Part of a small language model's weights.
Size: width 512, 4 heads of 128.
Each number is 128 + 32 x the weight over the matrix's rms, rounded and kept within 0 to 255. Layers, rows and columns count from 0. Numbers have three digits each.

# down: layer 5 MLP down (transposed), 4096x512, rms 0.151, rows 3021-3200, columns 256-287
# up: layer 5 MLP up, 4096x512, rms 0.163, rows 3022-3201, columns 256-287
down3021:135177169124087078111098096022147128100145150106104102116165153136173092148135148107122032074128
up3022:153144061159037118060184144127112170149080177122134204120081156052117185070099131132131217091144
down3022:118053060153124165131117128137123118148145167163161152026106115097034114093060090110155141145131
up3023:126087118172122127118140176115141139112148142173096193163133120145089164154140068138127096136132
down3023:146116161117158069155179107168101138156162158148122120055160137096132151131131133088128079128139
up3024:151083077149129159169125071107174092159098129164130134075154126153121174153114112108146133108079
down3024:151172163104108116150139166134123128146149129161168179119158198082178087111117083107147110124153
up3025:106162127131146138136097118086132090117124163123141138118167121115154137126132144115132142158128
down3025:161083111122144123113151180175136147158117169194101117093090099110139128192171077155148131125156
up3026:144115136147119108138139141110119106105195128172124100112098095144108136137124141168090144132154
down3026:097132114073098115155111128141154143111161127087111125097143126182120176094096126112117125135132
up3027:104122085114221111194143103151192097107093112111105105094108150138105129124074148144134163149120
down3027:101079140109162160147148165155106121121127183118128043160105132118096123109120114127108071074131
up3028:164091119166115082134079138077107114103117130153179126185129156098154087074096160188168127104127
down3028:096136140095181140155183156069169099140000142179126140111121145114102105127138172147134170088168
up3029:112078133099116124108166144105136142130147149091085155171092153150118112146120109123097122140105
down3029:092112110146122156112128112108095095146045100151112105081125150101137152104131164122141122156129
up3030:120122055135123092147108116120138136168143116090077110113125160166178139210141083143074113115108
down3030:178134091166097107107151148126134124115130140172155148140204111164119075153105083111142114155152
up3031:098109149095120128142126136147114122116108164080133197119108130091127135093160164095128147172182
down3031:149184164092130138125176121139128133131100128091165098143185183112066094086125108067123146119158
up3032:125069108122142154110103137144139129173115106126094140146123155119121122145098094132125159076072
down3032:223094118121145168120128163116162146148129152137144131187146097079159130204113097091110127127096
up3033:150142169156059136129109089148173144120117106139140100114143098144154154159177119102131108117118
down3033:108157105109122166144163153127151073146109163078107120152114124064125137119127105104155120117070
up3034:090118129144096109155194102152134134112147124141149113044134138176078075141112135075175171130142
down3034:158121123161088108119126085069098165139017144125165081125104077087125129143139067104156149111132
up3035:142097091082104103114137153113105153086133136126112132142158104084160162108167122128147127058165
down3035:165146077058161133074142141122137132103168124080143114178203145131167174118163144129156190080102
up3036:139160121136130154146148143114163141094116112096142143120120113147136209109170143082137139140116
down3036:115150146137123171112170159222120145153122133104126133142137173118080109169127169125194139166107
up3037:143107179154121143122219147099122091131141123097058198116086090087167137118124165145129142075118
down3037:108164149147137121158113150086113135136114168188119174149075125148121122176096127136150115150116
up3038:132168155117150130144117141039114130115125162097113128105125122132170138083135174132104176063134
down3038:156096093109112185124143090157136082108158104101142071148130121085174165185114189208198176155075
up3039:160107108132107089090130125075095148154143168103124184136143135059113112128108112179139140078116
down3039:134115116122143165164096110148093141053082125155100137126014169162117098167125128083124101149062
up3040:103133140095121124170163128099120095083150144083151147123144160121110102071067178164073136126133
down3040:141124184159000132159123126104154214153151072124124159143066097113164219100048104108137182096085
up3041:106112055140087113105212085180097122102130233029070109127166135122057095101117086105089084179040
down3041:065146168123146114133088096086092143075118149099149144105144140127116126176046129139154104154134
up3042:112195133114074116123121174074168171121158076141140121075112136136112135160159225126062163155101
down3042:106178101118149033075088095146151168106106089182179129180140091124130137187148200213152114081108
up3043:196117197117097124151145123138117167134108113103077132077165096109077121156175133097054160126143
down3043:127138079107168086084142173124105067119094117154087186138031112124094148147120146148111149134051
up3044:065121106147130161060161183160084143167151081067117131095105191098142148131130127205085175151157
down3044:128134116123095131126178124135148165128129098128123170129127130168083143065050185084127136087113
up3045:176132139131146117166116113103140102093149138086106097114137140118120175103130122058132111137149
down3045:149124088129146142109087118054100126113160138169114165137144026094108150107163119152143208154121
up3046:161127123142156151146156099158155155130117117133112130147145126136114107078131111133164148127135
down3046:132145122095148090120120144107080110090113197155185123143080135132150136146106113125164149090111
up3047:162168145156168110175162155162147129080123126158143115136170108113122121147113156172153134117126
down3047:172119127149128094051098110130094086137168120119151083126148098150070136102134155134092164152112
up3048:143125120138176069125041126139164119144146121147124156126103127125137109050114100165084093206134
down3048:097141099192165154187114115157155106150137131115120132135142111129156203118117108119111165089092
up3049:108138064143095145129071170160110133072180101123111115139156131163103115221120137149106147142100
down3049:225110157126135077144130104098189152166126182081132126160091117144099063134124129089158113144074
up3050:059143116121142134097127097119120182112129123092123081157148149134147117127115152147069112081149
down3050:076112108118099112114105179143167177074120143114119093141111095150149139179161151131145161130161
up3051:116139124130132139126161153143141136131127125160135104152123174132155152137124117122127127148138
down3051:148110170155101088136158118104125103089138097128116142111149112138125107159087125193161066130151
up3052:136137121115138112128139133141123117132115118153120137154140126117139136134142137130143115135131
down3052:123144112119131135139130104124132131145116145143143156130106137128106139132135100121122129134119
up3053:090113128163112147132126145155134123117142116139152057160136156129117123154118114074133087084136
down3053:146144094135109177101121138150116082113087144185180104143135166183151116094124129073084166123089
up3054:151160136097148143131100086110089142115116078156138126144153096220159105099146099087162193115115
down3054:098105042118124053126204143078162090173121090146136149100151117165163108065121110136130130131112
up3055:092103075172143135105181134135104146130084171118144135107158077131155132105119128179123118137156
down3055:102178142131132102209115126120109145107102123157098140182121079125164181145119132148178125069170
up3056:079117098142151174117089156098091069104148106089095146126127147129166107133131110148120075121089
down3056:102199110141119132147144114151169112088156121133113121097144104142130078144125153123129072142123
up3057:110167159101107160161135101113148073117127142122150133129118133098092155133217109129084061133134
down3057:151181088095136155141096182135173059161077105051155196076149177129151138157059112131165091139107
up3058:156173171146122123151119148133138142180133115097115160116159125145108147136168095145163136123075
down3058:151118113075185173125187104125151153063100085137124140110158122075123116139162082188159077188138
up3059:111086115149179125134158159092147141135148135127127072124094137078130145177165126117065140112113
down3059:164140180133125128207091186156116131136156101142170091207181074154115116142167111119163071100169
up3060:160123103093133112129185111061144062091141152135138097073041142130091139142045068150173131152126
down3060:088104109074102176118153113098079110137115114121200151159094113112133135149134144210123125174124
up3061:056125133106105127200117178177133128153101109135184117126109114173124218135135090101127102042098
down3061:130162060098068075165147161146130033135105107135105191146123121106124156126123162088133096098129
up3062:091116135144167114163121151132133076109121195125089068142120110144097095060120078136190144070109
down3062:102099155123155084158172119120124085129122108073094134165142090070099117139148112113155117122107
up3063:161106130140140059146168082121126104122151144103153109141164122075151144148139153117102142092155
down3063:104103163074140151137182131127144136100130145153135174119148166118139113114131115139135083211098
up3064:108129097128088137116155072176139190084125112095060232136145096111110159074136106079121111152134
down3064:147094080070109089162164157151179106195079127124174144144143144138126158119094128216139149062132
up3065:180108172098126137047139160158095121096089153085149157099145118165170155126151121087114101111168
down3065:154130087148134140140144097068062163111138102067131161123102166160109094114128086145121115120215
up3066:125081146078141101120118147153149107096115165073166070094140073124168110085098169152167093129169
down3066:199110147100122097159124158190085100120156106135148153102115086067152127149125065113125126157122
up3067:092129076142132111126147101152160107146122150133099071112148135087195173190142118115156122162153
down3067:154080089126152105111150132177143148140123133128155077104173092143085102169135126134040132087096
up3068:108105135142120076111187100110099151110158088123182161123126170128112146143147152178212159131096
down3068:128135105137143105101124137125140103090169122080118096096134124121152102123106135113125082155100
up3069:136163124100134162159114118133140085145099141088109116102102164161093123140131090129117122102122
down3069:135174136138144108073095107185130081062099126100120144079109110140156160126136090113154163183122
up3070:138132085177169177152117114146091109084061158129078132157088165160097133151094137148167163112112
down3070:148204148175139156125096138131150109124140148113105099167121177149192179142109146134149094120116
up3071:139140086090178137146164073082142119140154121123154111139111129174106133170120154174155082134176
down3071:180098088112108074145123153145119164162160108148143119141171135186121144110095169096118165182118
up3072:096116185070178138069131179162099077152113123139099104160189137129088152198119148115093117114159
down3072:128063074093118140165136142152098138114094117138108052103108095144129086058076122131180209103114
up3073:135118064145137142145089154126180120127075082076140139137116077189085154160157099138065093087127
down3073:065082109082089117129122126114117143121124140143104061080160070117107190097115147122161145149140
up3074:150119154160129129146118182146133143050133166117113142137145116105106095141165103129115128114148
down3074:158122130115093173158115132174140134075125104182182098121171164090143150143149069086160090132105
up3075:206115106151123113116105150188087132076203147073101176087111160087138143113107100105121144120115
down3075:150187125161168133127090118092110140130138137095137161127102137083153154143129155172132109184168
up3076:096150111145148149162133143106136112148104156133120061147106104132122147115114150081079102084117
down3076:166138167172153113162170122113110093130098139178138145148089153169171153172133136049134109088130
up3077:133136101167167136118097161132117157111163118093137116099129062115155133129110147104110126166121
down3077:145057128133104118150112088074060183112110098136161151101203122054108121170118161145096079105127
up3078:152119115170168130098111155126176184077165130108142097139122121095107081171143165175150142082132
down3078:080165145132119125098125161175140152185183159126167092133148165115066134160123070144175090189132
up3079:089090131096157145093097132130189095208154127183122125174108150135118164075245134155178134126125
down3079:185144214193098141099119180103159106143084134064133127100135172126156040148124093131142093060149
up3080:165119074225103159221115108072085099170118121139126100161113133157108145130169119092098197068140
down3080:091107167112213124129104113131060123122089066140133072109154086121118129113199090106091126076147
up3081:091136187114123075153172116062160164149095148110069151100119114169146085117130148123124158108131
down3081:110171157112128102113172108147128155131117128116189124154148126100163174136141111168128128128111
up3082:112129116117110060148115116116138133101145151142039124139117184094192034186154076189131148143026
down3082:159124106141119119151125182162129182099093099164181096162146165129089132150145121120178105144154
up3083:116155151140162166165139116162135118136119145068126131141142137188133202119085152172120101172145
down3083:139199122074070120088129173173109094157164144153140168111133084075162090134100098119149176124085
up3084:116091118130187125129106120077124096151193096137119138157110180135138094108172085167071083109131
down3084:170078112150128128128117116090204156096109140144145108167132147184070103061111160142089119142090
up3085:122131131144131131129145109127129123128136122128142121139114139129133134129126129103120140117121
down3085:109138114126143134131117130133144126128126135122114135123128137122133139132128122136128115138121
up3086:169155124158127098108170138098082104127168065120124115098094149074129152130186127143118156129183
down3086:138144131144129137095115110123092111127122152083142149065163115142113130150136136145143135153083
up3087:139090113185119117174147144155094111089146124165149174182171169101121186119126161119148125113143
down3087:094130124085138161167131115128097131035096070105123142147110133090145146140140174178190164136128
up3088:151186216101129176195147133071104078094156187119188099107152081132074171161155187155166153124116
down3088:169128139097174148110107099101110147126121136133103157123121146122153127138139104127142122165132
up3089:157152176126148138155224157131168099097124109124116095193186183065124176138084147200172129111123
down3089:159129156144168118137075110125122154118097115118158172133122085176131081116107074118104162107113
up3090:116126085137127131082131179142105144122120104120092115165136107145100118152154124097150101098135
down3090:139126145133149124113130129107127066136105136114144128091171114124085090173104153158130106101147
up3091:155106121181128116064148121140142146128110167142078127113120169133131170128150099153114098138000
down3091:138110162128114101122112126160102140122120135138160144169217116066149149061116101127164134139119
up3092:140186165120127108096132193092159143132069079155164132167158158150127160160106149128088110087161
down3092:117148122143102129094132101093109132124188157075103123039065170189170149135088060152150148121139
up3093:081156142151120113124122155203135172090182200180114120123127163106107138133108127118166146135133
down3093:207154183101112137079086151100121098199165119108096100212073178112153112110143155162162184148145
up3094:122077110092123063084215170106084083107131129051113101135158095160142129122154123103100064117105
down3094:068043157117215122146091117168147119178086139105159097086154145161104161104134099097160140155183
up3095:086090139078106140095126107160122147118158114116109126117062119147150114132120072151066133096137
down3095:171074143116120109138126146149148110071138110100161179107147130159144170138118123105121124131148
up3096:127120076144139139111132123075126143071168123122144172139101182174123192156159132125164106144140
down3096:147115137137106086140137064153158095110113147177165098126171101069165100139092179144120080148101
up3097:132109117123133128129133120119110137120099132093136128140125129129112096125129114122139100134137
down3097:124128115139116120154109139154093127129124130113126139115159136129144141107109117139161118124138
up3098:122104140127116112133127127135117130137149134125127126126126142132144137112136122118118112147132
down3098:124142128109098127125134120116102145131127129117133116135137116111075107162137108138105153120103
up3099:131086151165125088123086122145163091093078169133115095181152042141148121153099082149142090080116
down3099:140095104109159119114151074115112109122088161106130168158093137112120092158145077153151107125103
up3100:127138136102136101106083139136104125107121146181117108139121097095112153115130075080068160146123
down3100:083125078123164074146102083076166101158117098143137139119133104090134169136104139163136125101122
up3101:097118147126144133149148117119175109159116076109115104114117120118119143151134130192212149134164
down3101:125153166190120073109146121143149122107158094131129160113148155144175138130172112157058151149141
up3102:156172119177164138107096125135087134119055110135136124136188129117085098152142128160176165166102
down3102:156131117178153187108131117155116119105144143164112134089105123158128118142174165087134116193079
up3103:134108060113094090110140098082114136112207213120166102173108171104173087141078158067076218130196
down3103:142085100086109130076173144088162157166062155090085103068136100166151181067088130117141114135142
up3104:105107026122108162126143171133159121122158081170129117201157079148195120145039077100218157142156
down3104:088139147100161148121131155135130076153145134082114136090246131131097138132154077082169118104201
up3105:081070139115120124093119037140143033157178227135136155121155222075128169197161091106090139174150
down3105:194063131125115119135148148107142175153129134130073185122099154129147132101071131167211152101103
up3106:111180135103158102131093140118064110134105102094163114144112117200134124151159149129133177141123
down3106:192166137137113163115116140100100112103125166131192145160123106166159183116151074111126167133106
up3107:125173129159147175134113077099159095109182086149141108163151142171121143117107053111149142117156
down3107:133154128092199109141155102114107076062156083117166064119071145152136136062045118126154106146152
up3108:214147134094120137134141161092152125123148089130115163106178157144084149174141125148144118104197
down3108:089165096126101153097060128114174164132111118141092190136128090069155102196122132101103124117141
up3109:093147123124100161029102132119156090035083140149107128140167084153108144064120068105106101173140
down3109:130122105113138130129108180109146177203068190141081114110052149124138175153106165117145158095156
up3110:120102105203183146094117167160115236115128121119094052152124155134096113094099127159156176121053
down3110:153140137149159131100164117157140138142209119183112088168110062143136162075099099113077169117136
up3111:071125072071219167084199133113137171116076084133100221098108255150154193130085075160202145079063
down3111:177109190154148164111063108133090144133132118135088115085145143111184131137138150139143152140140
up3112:103126108120114148108118099159116105090112089101143123153136113130111132124152095118139101122118
down3112:166146106134126092138092108124155082161124104075144158115082130161089118182122107096120157156184
up3113:136106122100159119127128141126119117120118143123141126123165110151118131142140116102148122125133
down3113:127164152173107143147124061145173129139130126122108109123110109131108126093128140129147107122146
up3114:093108149103129130170154125194099095136138142100177106093085154124198122138104124112098154116111
down3114:156152075121103164100148163109080152141076140097129099173132147225148149107203047165106097145195
up3115:114127053182105153111188052167161255084133152118105207137195110176188138170135085211126100114222
down3115:107109093134150105136113058193145112168099150070173105154094137244095172199122130000113110086101
up3116:004135176128076079159125117144133088066060107178030097129125113117161070118199105138108122147120
down3116:141134085154155118111156105126088115118145124142154145074146110089165132184154154111140112130158
up3117:088167158101152095127167159184122083112169119161087119180133189173110104110180111119122073123104
down3117:130169092114084112182115104082141144149105122152152186129127097135116147186168070130091167119160
up3118:185100118143109119112153112112126095085125136134110164156140110083130108148174151192185117155186
down3118:110168144142135080205073173163093115135182159111116166092138154171143129132126092103087123158071
up3119:117142098115141093124113148111126212134159098133106130107136101103135164093115149137156149164058
down3119:063128077131121155131131127161072115212074191140128148141128157154111134118109117087107075075126
up3120:128114101131129076127139139130114056138119175111218041047160130155120217134158165108182157050164
down3120:108066125117185089162028147188066118130217130133147153110126127103144172092127137139113176106074
up3121:125134130113108126124126137120133117116116116134117129139115143144116127122134129125134134112132
down3121:139134137129118125111141132125121128128125138126120120123121113132114140119129130124125119146140
up3122:132122126154103106148120110145146134143162111126128147120124132101115114127126141139153133127102
down3122:122122109134117118139092111121113143189116141130128136152136138137156153130117152138140151123114
up3123:142079128157107184054111070161092096145170151088165095122198068089166120149204105090119105088049
down3123:071104153091116147105113149131148082166072149133173110112121188125155148135153126105135123090232
up3124:141104139076100143109145121103155117056147115131100077112082166100149133055131089160103094163171
down3124:128097125100199061150126150103163167143119137132141117177081131137129158123153253080113118131144
up3125:140107105112105125116112104111113122133135137101114151112163065093124105103143197209198155119123
down3125:162068187183131126075093111104100176087143120120128110155097124106115106204165105099118140117125
up3126:105135150085115111096116069098103121094071122130207094180109153169154144064143128182122109135085
down3126:147143157158134113146209030156089122114211180173182113127121110154170132143134123140055077136111
up3127:113141132149078091130163119157155177132068169104119134097158146179178089120165112123126172111066
down3127:090111149048182131076151111145088103137104103027112091085132026129093171145046091101153134127127
up3128:059110122198144078124148145203142169168135135097157156067101098132130210140151114110064177134084
down3128:179088056197118144092111170157107141169121081190133097106153116141131098139162115094130171153130
up3129:106131124133126131068100148118121141106101104156148158124133108149136130121174121158117134135102
down3129:178143171138139144120151145159125120120105143145145144186139152100138138155091110110163111095133
up3130:053150125104105117155135116167087117098089181064161117093117171068121178137148167150067107112103
down3130:124142129123142099108086148114111082139154108144117065113053135162180118125102163082110129158101
up3131:109147120132114142121141135111136122144102121112120145135135126104122134153121111145140129125136
down3131:112142132127154125116160140127125128146130137138136112164107143163115115104158089124131160101136
up3132:093089131094094069122209129106155100205146192135166101136160131100085122221118187154070108179149
down3132:154093103072132129090159155122136121117199153000171175089053127192095118117147113080074125141088
up3133:164115161094096097093157143162138132075192078134120118128111155127069165087091155119127149096250
down3133:139168152146109146120153080109189128111141115132128155155061157137031145182148134101127204116118
up3134:118117148106123195125118173154162181109151138148124138189111104105174062188153138124166178070074
down3134:092151147130144150134087110139111092150131112124142067124139147139168122121122108185168107135128
up3135:098151109151147115095097112124125159101147167078099124084126175132164175105099128138163150105119
down3135:175207147115124084225130136134145090126161112091176124144129182135131178146133184204115126137129
up3136:107110077142121138149133083119151159142113177117146134191105176139112176087126187109124111125162
down3136:103139045144078080113127153114154114102131147111164114105147103159077167154122112126133081147110
up3137:157153095120109111116144114155127124127121120119135114104183114144114108170187117136127151142121
down3137:106110099127161155090136172076114153203111139118086107139097126120149140083087078146145121150123
up3138:116106117095116116161042090151142087103176153112098112063088146116145107121057184128166101101115
down3138:144117136115137181152206128091140153133126177178120137069158086153137068162151104146100182156085
up3139:133112105118133128117126158124076122162138109111116098122160120127166088184132128166109141130113
down3139:110229163090129104132125116093130141160160178131144104128120110086113125132169137151116111165124
up3140:155111179140128105139191144176116162127102173104160132152197138192107088159178089144158092125157
down3140:187154097142089144148188093152099143140134175089110178113077132156139170039104123155118077118101
up3141:116089118125119173142086116102128106151116112137133096102140151092163070120044149126161146078084
down3141:173131111148175135149168178079103138120189137097131076142131104116133127099075095151086089113145
up3142:148097134140115101127116126114137136128082157132144121082127085109152107113161120162159133145109
down3142:136160066119139162110092105089066124111127149198139101084120122103096125129221155158199129080142
up3143:094089123173108127100062167069166119111135154110112114144024077140191179142119103190088082147113
down3143:106160195091107088110126073184044122110110144082086135111141107103072085165122188119103076102135
up3144:126134118141137117138110118138138123143133115136110134127143118130125142133129109150129127131142
down3144:105120112122113123147116127126119151115126113135149146133118139148133108129107120134114119141127
up3145:164039058125194103125128096136159087137101129057075087100130105105102163104172145139108145203173
down3145:144136107126135158122163125173121127121125085113141132159093152164103185150125133033150088086157
up3146:127108141106068096112139146109123097124140147107156134192108090143077164129119146133190106132097
down3146:204183112103229132104102109122114145109106186116098152126103126124173117092145108113081123149084
up3147:156155112114131194142150094172145120089137135111193223147179139129144095149115130171133148139075
down3147:147139060143104135133155198086139109154139156100110136087072101107093091144098123068101126093134
up3148:166133070108036177124037185109127095162105120160162121063143082163074111085143131138138119124149
down3148:157095109167087142182088134143124083108251085138077104182123136105118150133181177162136147136112
up3149:127120132122126129104114148123139119118132140128122124146127129138129131126130122136137126140126
down3149:123130129131137139142129121115130116124134122129129126141129134134135141127135139124129121129132
up3150:080143123141163105111132107120129074137114144073079096175160167166130142125116094099147116136139
down3150:081160151129216156031153097115127146022111105109151110169112142075107090105199203124116141167140
up3151:119090150116121144137146125095107129157171118116110103184092129160131055113179127126125202071134
down3151:142130161121128105116140073146177112117147104120128113134126136078165102114108123144170158116147
up3152:169152147098088177065160148138105132139152138139114073118150192157118126138176119123129153155190
down3152:134145094143119111143151159138108172157147124147147102097151142147116134152101115092117121221150
up3153:144142115146099156174137113146147072096161088055146142176112134101153165083138107134164144095129
down3153:146067122108130113140093147193181137147161104170147177141128112137067179132092111134182043117130
up3154:101159104141112126117118159086084122116176182125060098116067127114116171147076104147082114090131
down3154:103201136099096104122110143161131102107146170117190162144110211129192143098139136075132151109099
up3155:083086125119133130127142136113152086129139135099130122130118101053115121145186139121120190151133
down3155:119129088158183127188084180113136106083079109108182140079120081131125187115103157119139140144143
up3156:130124154136115161127115104143138097175168073162175144227204133122116146182143133148164105117135
down3156:154115119093117140154186094102102095195125032115123123133128127163148134143158149115116120139093
up3157:114114166132120084142121153142103148179113115149118161088117110143102114200152103146102101129149
down3157:125138079173172126183144127135146125064148118103154099109130134116121083110118103117070129128097
up3158:125146100061119113085132157093162121150106089116131135045135141154105165150135149138130142107125
down3158:111118165086164106081121095098189079130138135149126157075106135169126131149122134112131122186107
up3159:095119198104037135110177144119120066115094172101133157132145083134138115138119207177121132145120
down3159:127106150149157148111128082115148156150115081150074135081138027084142127148091115060161165116051
up3160:166074119167143133115039130087084142128144171079119111058098186175124083154142097106102126075097
down3160:098115105144121128096109124137144162111143147099135109168150074181104153175125178146145151080117
up3161:069099178118167139161143100092134130122217152074112130122145189097095147112154158084085190122100
down3161:097094206103097142090105151108127142105157093138144091184111165129102113121177129134122131093165
up3162:079093133119145200111108142116158113073130065150136098133157079137136055118097160131133149105215
down3162:109090127138157168111080152101122188121147150115190105144096142155168097114053086133179121051084
up3163:126109081073121143171132130154130138108151100092160139134190102109204120104169168131092116091124
down3163:095130146157118145082161129114182096125116135125111124166182146133056087048124071081128133121128
up3164:161126110120069158126111124137098142101145164074122064079097133137108098122167106059195172142150
down3164:147100108132126114128101090186105114146131077157105100089112072124102127131118061129095081153095
up3165:121136122169126078078085106138117066164112120117118116148148125121138079147151163136085149165135
down3165:087143138095114091163116109080125115194090166172177133132174151161165149102206094120061093111204
up3166:135127128133146109120129136113136114124132123125118140126127134120129133123123138137127129132123
down3166:117112103126132134127131140119121121110133135131121129121119133134136128121137118132119131108127
up3167:123095113087097128181111129117077199094165094146127116090127136138080119117109130132078107079082
down3167:155092084124098098065126131156110154159112096104134127141121153075141193146133126080179115117091
up3168:162158205115131156154112130102217159115055126110117164077082190131035177155030157125161187096127
down3168:162156181130125236145124164164087136132155161079132103152130161211073125204070150124096121133126
up3169:112147144119124107169116123061161058051096220105088106120161147142171137129128179106130078141117
down3169:073105137195091086197123069092115093141106166142081116167146143144132094129131150100108112110130
up3170:196137153181129095199147129112169119134139168123128101141164096088140173151158089134159133125091
down3170:104188141144076172073092090087086072077118125099110120132100064143109138082140194116164054128136
up3171:106144142129149152166152160123120093101152133097117111156119079150104099166121153144134103080160
down3171:094074128121092115183070147089123082145155102074125146161123178069108126111169203110172160054113
up3172:115109102114129142148098171142099093088074145192087081185166089109138124077131089086133115124167
down3172:154122101119122100127158115113137154119119062167179141095079104100078071158119170118158155149096
up3173:129165140115144088176120085161135128152113156127191126126194089148174163145137126116143117105134
down3173:185115118101038141067117141095183087090101119131098130174092135130094075122151133167123129131103
up3174:087063135158054087040153113158106130151208228146159119068139166039132142151056125065116074141097
down3174:071164183111141135111122123099121128134037132139128143142106118160147133131154130164127167138159
up3175:154153181159095130143134154109166186100173140134171166161174096157134186142106098148085112181110
down3175:134137156132165110098081122155120121185065084155122159155133119104133060160125184095187151212122
up3176:125127126123124120132130116129144133122123118118125124138119119134122149139127123128135124138121
down3176:137112120130133127134128130124123137124117135124123137131133141114127135129130135126130118138129
up3177:187180096150215056139095149096151130124136161095092098162051121150085158041144180072052173146184
down3177:102137155130177158167093138113073061163108071153173171120097115228113101140100121144125171144064
up3178:098038149152114157149157151108151115150066106034124169140079094197125099165105089125090146030195
down3178:164130135154154055088122159063094172129175127138061160179094129119141140171081233144138154199122
up3179:126081170130176122170143121107093132181130142093140157158129128113146127121151107168097117145183
down3179:151093105070132141139091159149094173174054151183190153183177125121189084204117119130183154089123
up3180:176071124201141076108141042113183145177131207123096165157153137174107067077116214128121136129079
down3180:130146067121128155100114110111099152136191130172072091155112144094107125099147128138092125166066
up3181:152149124110108111098142084120147166097153111142127072071126132178114125122133152128126145100138
down3181:124169218093198145151120119116136155142079178116124115142156165044178149147151150099092131124139
up3182:115190116175157021135112183110161142154106063112179129085119134122141134174094085123119103131105
down3182:135087068154132141140162096096088125139087108095108171163090111152152123113174138098162152136183
up3183:101189150110115183145138111121129171147138134123089110133131144143142076174186151153157141084136
down3183:106100141100160136086145094138140131151179098135094085131133070090082194070085037113033129126074
up3184:148098097102149102152134131130083110106184085120102109171129132124143067107184131140143126108112
down3184:124144135135101154214175146108115112131119109144151176191111040134125112141128149126032113149082
up3185:177105095122189131050166176185129110144120165113114173088143091089186109180149104166087150068073
down3185:124192138112051111124080101180189109182206112121163071128088151182160111115152141107123134134173
up3186:115145082121118139138059116143163143143130153127133110177144106154128137135164162155123143112086
down3186:106112163098131192172068111115114154157164162167142132155181132142205126125134145101124134123107
up3187:116103111172068159111160044120156171127146182094132178156062116100171078156137109147093083085106
down3187:135183163097144200135145112168123072122134127098175117093113119127172113189126090119107058151100
up3188:159197092234097014112204147154139112107126130147074099195124138112129141105161134097153129106127
down3188:129192176104103162114102139139115111181121106116084187096092107143123163132093158135098142137124
up3189:153143136074168157129101148115172115087180122133130168113087103129160098067111193141066158124121
down3189:110096139153082066164062129128156146138117125117121171102125133106137103185141160130148101110160
up3190:124147100148099134100141144077159107082133150073108141216078159171126197124112161155137147158135
down3190:171134105127096113148124157164124094110145103121113145143129118102166094105126186134135103121173
up3191:154135145168143139169140089104150134102122099071092054169100185150119166109169143130089145130174
down3191:097135148103112173142198144113089208153164129198172185169163114077087146182127166156127162183144
up3192:128098091104170084167186149129126082146120136119085166120070184147126122155095088141132103073094
down3192:146160101161155135117148061106109129141156107145107128145126157128110152194125094119109106100149
up3193:129117155141151113090103131184155092091124156086081136152205125160100123070144127111136099114141
down3193:117130186106088088091155163136109155086141138121090140118129060083135118114115180162116185114143
up3194:183136081144072174134092099148156079105108142113093102115109100120204117086042051126189090122183
down3194:119129135109109125145127134125099162160164172131135131102254107121101126084183077119056131138175
up3195:153137122143131156138147187118116120124089161135062139145107171184111096138105086130124159185123
down3195:162088146112125122160093175145112123186060125110107131074062163134079135183102137064108206096119
up3196:085124153139066149142139120098155135077136098156062139169150130082141132139131126115152110142158
down3196:081170121114109115135189122053093171128149157135155151094121120070128071133080134149106143079168
up3197:104087174168114085082181130134152169196114140162137131126121181142151145135159126144153136143130
down3197:103196175130112092136134110125148129121131166091102189179102136109190117142084133139151115094176
up3198:071099216211144131117156137049090118143107140106173127105106121167152126114158110187076192160105
down3198:087145129148091086166141186097143164114145130138044096195112131158147128137107100107153111199127
up3199:129080117141169142082157108123158139119156141096132157173114129147185144116130158138139142092100
down3199:108139119135104163112103130135081094052150163080140206124139131154129144160195106143117157083173
up3200:159090174122215120109070131105135129168130189113114114152041135146150212123106149098109164184124
down3200:128138085143099097170151133220110115143112184071164094132131105145121091159179135105192110089105
up3201:107135087158106136152119137137120077144126166107172163164137161038127158109100143145165195090172